{
  "num_hidden_layers": 13,
  "hidden_size": 320,
  "num_attention_heads": 4,
  "num_key_value_heads": 1,
  "head_dim": 64,
  "intermediate_size": 1280,
  "vocab_size": 8192,
  "hidden_act": "gelu",
  "norm": "layernorm",
  "norm_place": "pre",
  "norm_eps": 1e-05,
  "positions": "learned+rope",
  "rope_theta": 10000.0,
  "rope_fraction": 0.5,
  "qk_norm": false,
  "attn_scale": 0.125,
  "bias": "none",
  "tie_word_embeddings": true,
  "parallel_block": true,
  "init": "normal",
  "init_std_qkv": 0.0268,
  "init_std_o": 0.00587,
  "init_std_up": 0.0268,
  "init_std_down": 0.00262,
  "init_out_by_depth": true,
  "optimizer": "muon_variant",
  "learning_rate": 0.0112,
  "lr_mult_o": 2.0,
  "lr_mult_down": 2.0,
  "beta1": 0.95,
  "lr_head": 0.00807,
  "max_grad_norm": 0.5,
  "warmup_steps": 200,
  "schedule": "wsd",
  "decay_fraction": 0.6,
  "decay_shape": "linear",
  "final_lr_fraction": 0.05,
  "batch_tokens": 131072,
  "max_seq_len": 1024,
  "doc_mask": true,
  "train_tokens": 702100000,
  "max_steps": 5357,
  "dataset": "wikipedia_en"
}
Each number is 128 + 32 x the weight over its row's rms, rounded and kept within 0 to 255. Layers, rows and columns count from 0. Numbers have three digits each. The size before them is the row's rms in percent of the matrix's.

# q: layer 7 attention query, 256x320, rms 0.0952, rows 0-33,64-97,128-161,192-224, columns 288-319
# k: layer 7 attention key, 64x320, rms 0.0872, rows 0-32, columns 288-319
q0 044:136114107136150131135143123138137141161115123159206156125147099121135127172123082108152093170138
q64 077:192119091131135111109111069126112179176111184134148155088176148122200183110137100105077137070154
q128 043:090116123055095136071116095092122119150106111144145134182110111081129170114126157183098140098160
q192 050:114103163158108130112103110166082167090112113114066137127096096115099133176168111154157118090124
k0 031:133054144126153139167150122085105125123158113089136107114134138105069090120081160104171117143093
q1 042:122080153152097108111094144099071130165142109121106144138126101170171138206158144172156121183171
q65 081:069158125135097132137135108130090147146175090139124153127145161094159109207113092123129132150099
q129 054:105161136162146189108099084137108164162118135143162107124170096110111107215165153104150061131078
q193 048:096200072152162120092179132165098164120055152192120136125122091142097100148103130124140088117133
k1 038:142144090137121036092129122108130106099175079202101173132097158131139113103118101136153188130151
q2 038:145146117147137162059163148115107149155116126170141177103064114109192149142121153127103092125110
q66 092:161077131163128060120120128139126147117146124168098105160113061142131113133153089142105134076099
q130 045:113119128132061093088143122074146151141150149123079133178146118083107143149136137156101062094137
q194 053:160094128106111130177168166122169188083137168103168140080117156101068158117152093196161138077183
k2 039:138148130193103194124138164176086125068122154117132150111108128132149077120096168115137168170179
q3 042:125138130117128117096112188103096110128136114170048107134140108171105128087111125109087108138091
q67 093:078088112115093141107200097175165164151177097154126065154150182114126184108128135125135080155118
q131 056:141064106142116155157122105179114176113149075119154130151135099133109098200146149168216092102157
q195 059:099128122156102124129135120099114098137182129137123178103129166128140116153197078142153101099162
k3 037:126189133069133099110105127161180063086110163158118122099128204139092122113192148103101176148109
q4 046:128084139143115121088140124039136120179125154098132102116074101178181099074107170143097103150118
q68 105:081088088129149122127158139172174106159180099103121082139138096101041157124100155116085156132179
q132 070:146099108121115145186128128151094152097130100125141130122105122115087149181170156162197097108153
q196 059:147109154150151136129127148123093154097091112115154123126167116133062119181141087170167141122082
k4 043:076097126113141123065087153140136093080139137116151139150145158168171119136134078081132221166127
q5 044:095184142113165080103059173127115094199129154149166085117118167158149135157109162133058160086100
q69 094:113118135171096165114197170126165121113168079111030130156121123092115072117109130125166114151091
q133 052:108074095170127157084177159143152157088101135146135143089129123135130132155150070101171131146154
q197 059:112148125139080128155133122132163114105120125099127153132141157090194120165086106115131109169087
k5 046:153133120093124052179112118141120093140104112160119105132156154102093176165124088102146098093067
q6 051:153069096126103127173145095184120155135079098141173148071151137072071189216148112128199091123135
q70 110:143119169165089123103153152189141159060153139124123127132073127123136113159205143116197126124122
q134 071:108139136089126117107131133126096106114161120106102139163110149183192133092129098110110135129129
q198 064:114138160136122153106144146095089148174146162118060121157067113154130090097144178103080117112134
k6 041:116097098091167132050143146066137114127080100099127094133179123124255165084114155188057148110137
q7 048:150096121167048136152184164143174092173150123113097072134085162123127105170152153170146153064112
q71 107:180131156138120124131130086096153133115100139153132147088093190140115143101119126131087125146119
q135 062:198153144051124114182128125075115131125121107176112125129115163150107128148133166156152091147133
q199 070:115120096141176122094104156128090163140145135142091166125083113161076119095142159113091118112145
k7 051:084074124142125179067131139120096139092176138080159124125138129140191079107146123022114187120188
q8 052:136185133142136070098148135098096139140133183152113148138068136116144072062080091126087152127112
q72 109:194134126110129136153147088162202125154135068142125095146173147164161144133118126139140119116140
q136 077:160058141140086165188162133167174096103139102093134106095172113107098229165154148140175128145141
q200 061:088132108134174154103129126128152138114119130123117156098136146128110104137173098121148135158103
k8 049:113199111115129127170076096116083121172156136132144148124134156117105107161079119121163134140096
q9 047:108132130099180092112093122119068137076173138141168143105155085118092070097137099092114095144069
q73 119:156155107063155156175128145144214157096137147137106074146209111039124187114110125145150054135164
q137 062:123140105159113168065185161141169102165141114145174129149141121105122136089142114080114139144094
q201 065:149131122089126114183134100082187116146133113107134047109203125104127199136114114146174093147113
k9 045:129136141099177127182117149121100098125129137137078127107067087173148145071140134154132151086118
q10 052:133175143150143052088100149111102149169160155170098109140113147129092102086090140140103153131150
q74 112:071089113131164142202133168137157156158135153118139065113191128094172125181101117153115068107134
q138 068:164094162170079141163137098173215113160117147130164166113170130050105190171138122125188118103108
q202 065:124154138169127175140158114120150112113162144083166127072152110107149149201126106155181130148108
k10 039:116166113127108098149137158104033129188106199126095101207094101126160173073162184139081064148065
q11 043:105075127139174115178089135136125147130109092114169143104174077168130099142118138083168131171082
q75 108:190183133118139167090105123097145142106149115074080095071066168066132090127118139127090082096130
q139 065:136191129166132136079117127097162153129151138122148159166141171102118113115129119122072152094126
q203 074:159121097120114150097161100091192129120155133139117096143129109113169132091120170108120095105169
k11 054:152100195132151151120183169092119120129127137102088078131131092115157146085159085099108092099180
q12 050:175109141180152134149159171094085130145182126145156112118154078131136100110115110083123070128131
q76 124:124083136152141120141178115095145119125096147179145163114219110103039166089097109061156123106164
q140 066:075129120190132160086104114152151154178143139155130118153160125099123090116088097093113126175117
q204 072:181081123159098152160124092161170119103140069119164145082112124079118202192120148169159088134103
k12 055:104077125090133106101087117097130159092073106114091100150132154163125166102144119140126111089147
q13 059:139115141053165154173097104165071169067102048145194138086184115152088151134108112146131141163102
q77 122:109161158103119087085111096121111151104049073116159129131059119146135102172168102150116122152101
q141 056:161200153090107074144114172058130108141123162088179148134090157151171115117148121120094098113126
q205 079:147106128124101131104163137083144092131130093103054172165156129115148137123135181126104086090204
k13 048:146114086143081121111134077124131137122156212131090082163130166087126115146119148224122144086153
q14 058:176173166143131139118140140140152151159166138150104118104131125147131088084123115133094147111097
q78 132:204142101066199178124117137129101113149116089138150149130145124129143150126071133127078082121107
q142 069:170112170112063141184139101145200120134101144109124190125126149073066240166108129193190174065175
q206 080:125096147120106154114136084104183148186143184135089125138115107130138126125145144122139128119137
k14 074:136107126230132138170171194136119130164150101162138134123165079113170138171106130143067122112119
q15 059:151132120196141183176143163169084110092120097078171102167154059117119113131137138127138072163143
q79 112:153193124086111122080139105176147115120176073106096089140071146184107091095127106142160182165189
q143 071:090153080136132124071113118116105140132162145121131101149122149138085079102143113077116102097121
q207 074:174124120137083154093112135097149113112194095141110150088128174110185171124105155126100145092162
k15 053:088034121151139142127138125159162099131106091129122179073152113110067132152186139115172153137140
q16 070:153074124104163129170106099141088136085137107133194125094188121175124135159136122139168144150120
q80 121:159071154125118120136072109158132150098125140171086085135080151150145167065153157112169152049170
q144 069:154152093131120079084150145096105122129112097124164159135079151167146111115170148178080095090143
q208 089:164121138147117148128168145096094070122145070134138149169127148104168137184128201174100075128152
k16 059:131128086139064130179082104193141097118117125082177100124136166128132114180112168194173152143139
q17 064:094190161074118068082105141049144112134089161094076139130093195153154151110133122163153151095130
q81 122:152133112113176147125141151138131104147132141146153204104168095157121159072086125135020081169117
q145 062:129122128034167062128099173102130095092155101113095111129102066144135149074165110171145126131124
q209 086:061140137093147057133111142108137159138144180116092113116090129201119098053136071135075128145105
k17 054:081169074043135131166116121182160101112135151088133152120125179168133127079108159088093181175110
q18 081:190071111206118178162137099105065108102182149137216095156170084170135076196136139102165140150120
q82 112:183135074178164189121148130129126118131083086083109140141134178170045119105203125101149180101173
q146 079:124155122188141108111138120087107120144137107129156190159168134123097105183164109151078134113161
q210 104:192147119137070191124165142154099119124133054136147151171130119078144170188147154161118113127134
k18 070:131069142199117129091171158092147145170134099168120146115136079129120133161157090113184097098177
q19 064:129173146042125072129111145043121149078153166111107075141129178182189203079142156183166165131073
q83 104:151127177146162170096075142117119064107100187154149117116173161165120133069146137106071166161101
q147 074:162128129085181084059081189084087141106148154136153110160109072130128124109185115114128119104105
q211 076:147123159106129089109135168025139139142148098129128170101114114144174110123130144119084106118103
k19 071:154092113173080146193108108149103109131141122100145106149111196145074114145099153211254153123133
q20 092:103169127085145143167143142088096111121208142162178114182071110099146175073131127118097146155104
q84 106:079089153119120194176074112104108096108119147175161091122181116044140181161158126168094176115103
q148 094:070121100058129210184083098085042087109181166103131154139094092118104180128160152165120186120111
q212 090:113163163109122173116101125063083144103113104149110146068120133082143166120139156159170174132108
k20 094:124163120139157127177159122098082097113139120134177146154136057084127102110116140149117119091112
q21 094:161148113094139095068136137167128202100125119124127089150140128144160133099116121162154102170135
q85 098:128133180071071100079086152108091125133121160124077134168132171151172136169164097176118130118115
q149 090:180140051124145128137130178191081170114129102159148063183148165130131095154177156093140079124131
q213 097:244109097134128101074091142163137157107071095148103154121114126141142113131103181157116093117127
k21 089:085144133042164117132081133148067140065130120133137130111115103103147147111156078161111109136134
q22 117:091125118165133111195127151148140147119084100183196129158121149120167110149117151121083088130132
q86 091:144101151132141089090117141116122106082097057187109178149182103112123169088128184161144097082076
q150 106:129105120125134067116116128167122187108066086182186147168149136128152099079158126100159086152100
q214 102:110137109123156116130115132117125133130097090181158122155142138128157101110126129076157111161131
k22 110:089106153122165149104156161130137153125135100237076155134123155110130087225159128069058094185108
q23 112:148156145110155121128127126088127106111123102144116083158118146141124106091097103083025131123131
q87 085:107167136166162153123090130154150146144056096069099105123103127234102109171114107162118156153152
q151 100:126127149120146161193105143073144097141090119122155075121087164098132099138094138141044108152140
q215 107:082158139155142176144110178133083125119174107119156073154103140108117149101114128084082101196163
k23 104:066176112153143136186100130148108144103145120083137118186116173135132113124142173097057172159141
q24 117:159154150131094123118071191163167114140108101148101119151145123183130098147132172096130118163136
q88 090:150140129145142102135104160136144169132063113174148098115134126149108090118146189089141174089211
q152 109:150125137138129120151080191140163130119113109134146179113134118132067095153163169087147104136150
q216 116:108175128138102097107100210091136118156132101179126156117191129190105121153156173102119125155125
k24 110:112143158153094116077091132106144105123102158131134129128163149184197099113104202103132150161144
q25 111:141105123180113143153165155119128188101143109108117139107117142156102156171203122116126120124096
q89 084:163135116112142118104156117184159172107149111144136117152145140128081105149090111134120141104103
q153 117:101105144155150160136134140117162197110126085153119124134135139189104152176182140121131105154087
q217 115:125113126111132153108161159085157171121143085107126143115155138184145142192183096111128095121095
k25 118:131123112161094099109115152112151184097110104094154136112157124157122134152172129090118180132168
q26 111:155122141148130191121109119090095153132109089148135097136087126186129117113151136173158099078155
q90 088:133144152121156109130107179158122107138155145123098140169121130150125039115196151109180111085152
q154 111:114135168154107179095100132109110129125103089133124119149089098175142101125148095147172157094108
q218 125:095099144172079185137150144104143148148108113103121115115111105181162088102156118139161149096138
k26 122:169103101058191058125126153097083128181171091086136124126153138119128129089120112137164084156127
q27 117:123153073153132166202109063161123178183122126138074111114125132121138164123140130148125069065162
q91 083:085123136179068132175114108166147185213101106172076121082117135126137198132187098179188071063143
q155 119:091117080172125168153124073148120167201103122140117099127105159111150163127141138197160080067171
q219 118:127104130154110132157153041163142152167106092094112090143091173140154124115117124161171093050148
k27 115:146219062152089127140150106168197126175133104104120073064143133124175144155126101115135165125108
q28 114:085140126145141148108121138119148150139101115123092100137103135149109061106130132121142142117067
q92 078:129084078141184107152097158139187127113110105156159147115099133100134109141127138133149156085111
q156 119:095172116166145177123131136120163155158131085092129143103111151135111106135122139125128129111077
q220 122:111184139124163157138144094116181180145137101145137118104095168114153082105106135133141136110092
k28 118:114109123077146150151153198123215160145112092128178147130125121078111139105114103149115135095160
q29 115:170185098103131202077119133114144047110072103133139145142132153152153119133130070138096118182144
q93 081:166214105139082171069160158087123043131096052142112116152137157153178110134139096158091105127158
q157 106:117164101108143191143102100114103096106068121137192139156170143137128096166123080153079147178126
q221 113:134157084116127169118118143114133082086057106124149119149115158071136121192105056154116157165102
k29 113:176166097181143134093095191123172048142129088103145161120128057149166094085094099104071153124138
q30 116:098138103158103156112105138172104080124122098147136118112096112201072122113151108122119156107114
q94 085:144125063123114148067146104124114124117084088101134089146119093160145161121103115143131149135148
q158 113:113104107128094159103122148148102086104098117121139126152086106242131154135147112143098111149119
q222 113:125097089184072174049107174162164100122132122109147143144112084195085132138129128098126115137074
k30 118:155151073109110144125120156119122056179063140126102138137151139192126100144149178088079165070105
q31 117:112114085086142147221165118089107145154124094146145123179125149218151182104155113093128152136119
q95 089:046120100144163147210191155083111198143132126129161097165136129099134105058143122106176122112121
q159 117:137124088125128130212156104098124122124104119170126130178117123236130177110147091072085175097074
q223 118:109119121104131138182176105121120117125049108125108102158146129206152146147112098093073187128099
k31 112:104110121107119125159162136115100186134133154111129142136113135142152119113149143108139163130102
q32 115:123084116152120130182113158147144144107099140123138108183200172149124110149124151106118100113161
q96 087:113137135108110119220113131137167107098111156130116141144203117101097095147123157139084137121157
q160 108:095083114113151121208074158141107139103125174119157130153194175131107106160108156128096126111115
q224 117:095135133135156119148055139141099121100130143114126114203173151117142106121126166119124096135127
k32 115:127120211163088120137116168151145140148087136093119126205121095129095085147113144153138112090160
q33 118:120156131150143124119208139146137137122131161140172120144099079142117221091151103143113140139121
q97 092:152183097158171153133176169145127157126161143090171141145116082136090166118140139114045158139159
q161 108:153194107189169130153186095146121135130144127147160065143115096125122227139121095158103161165113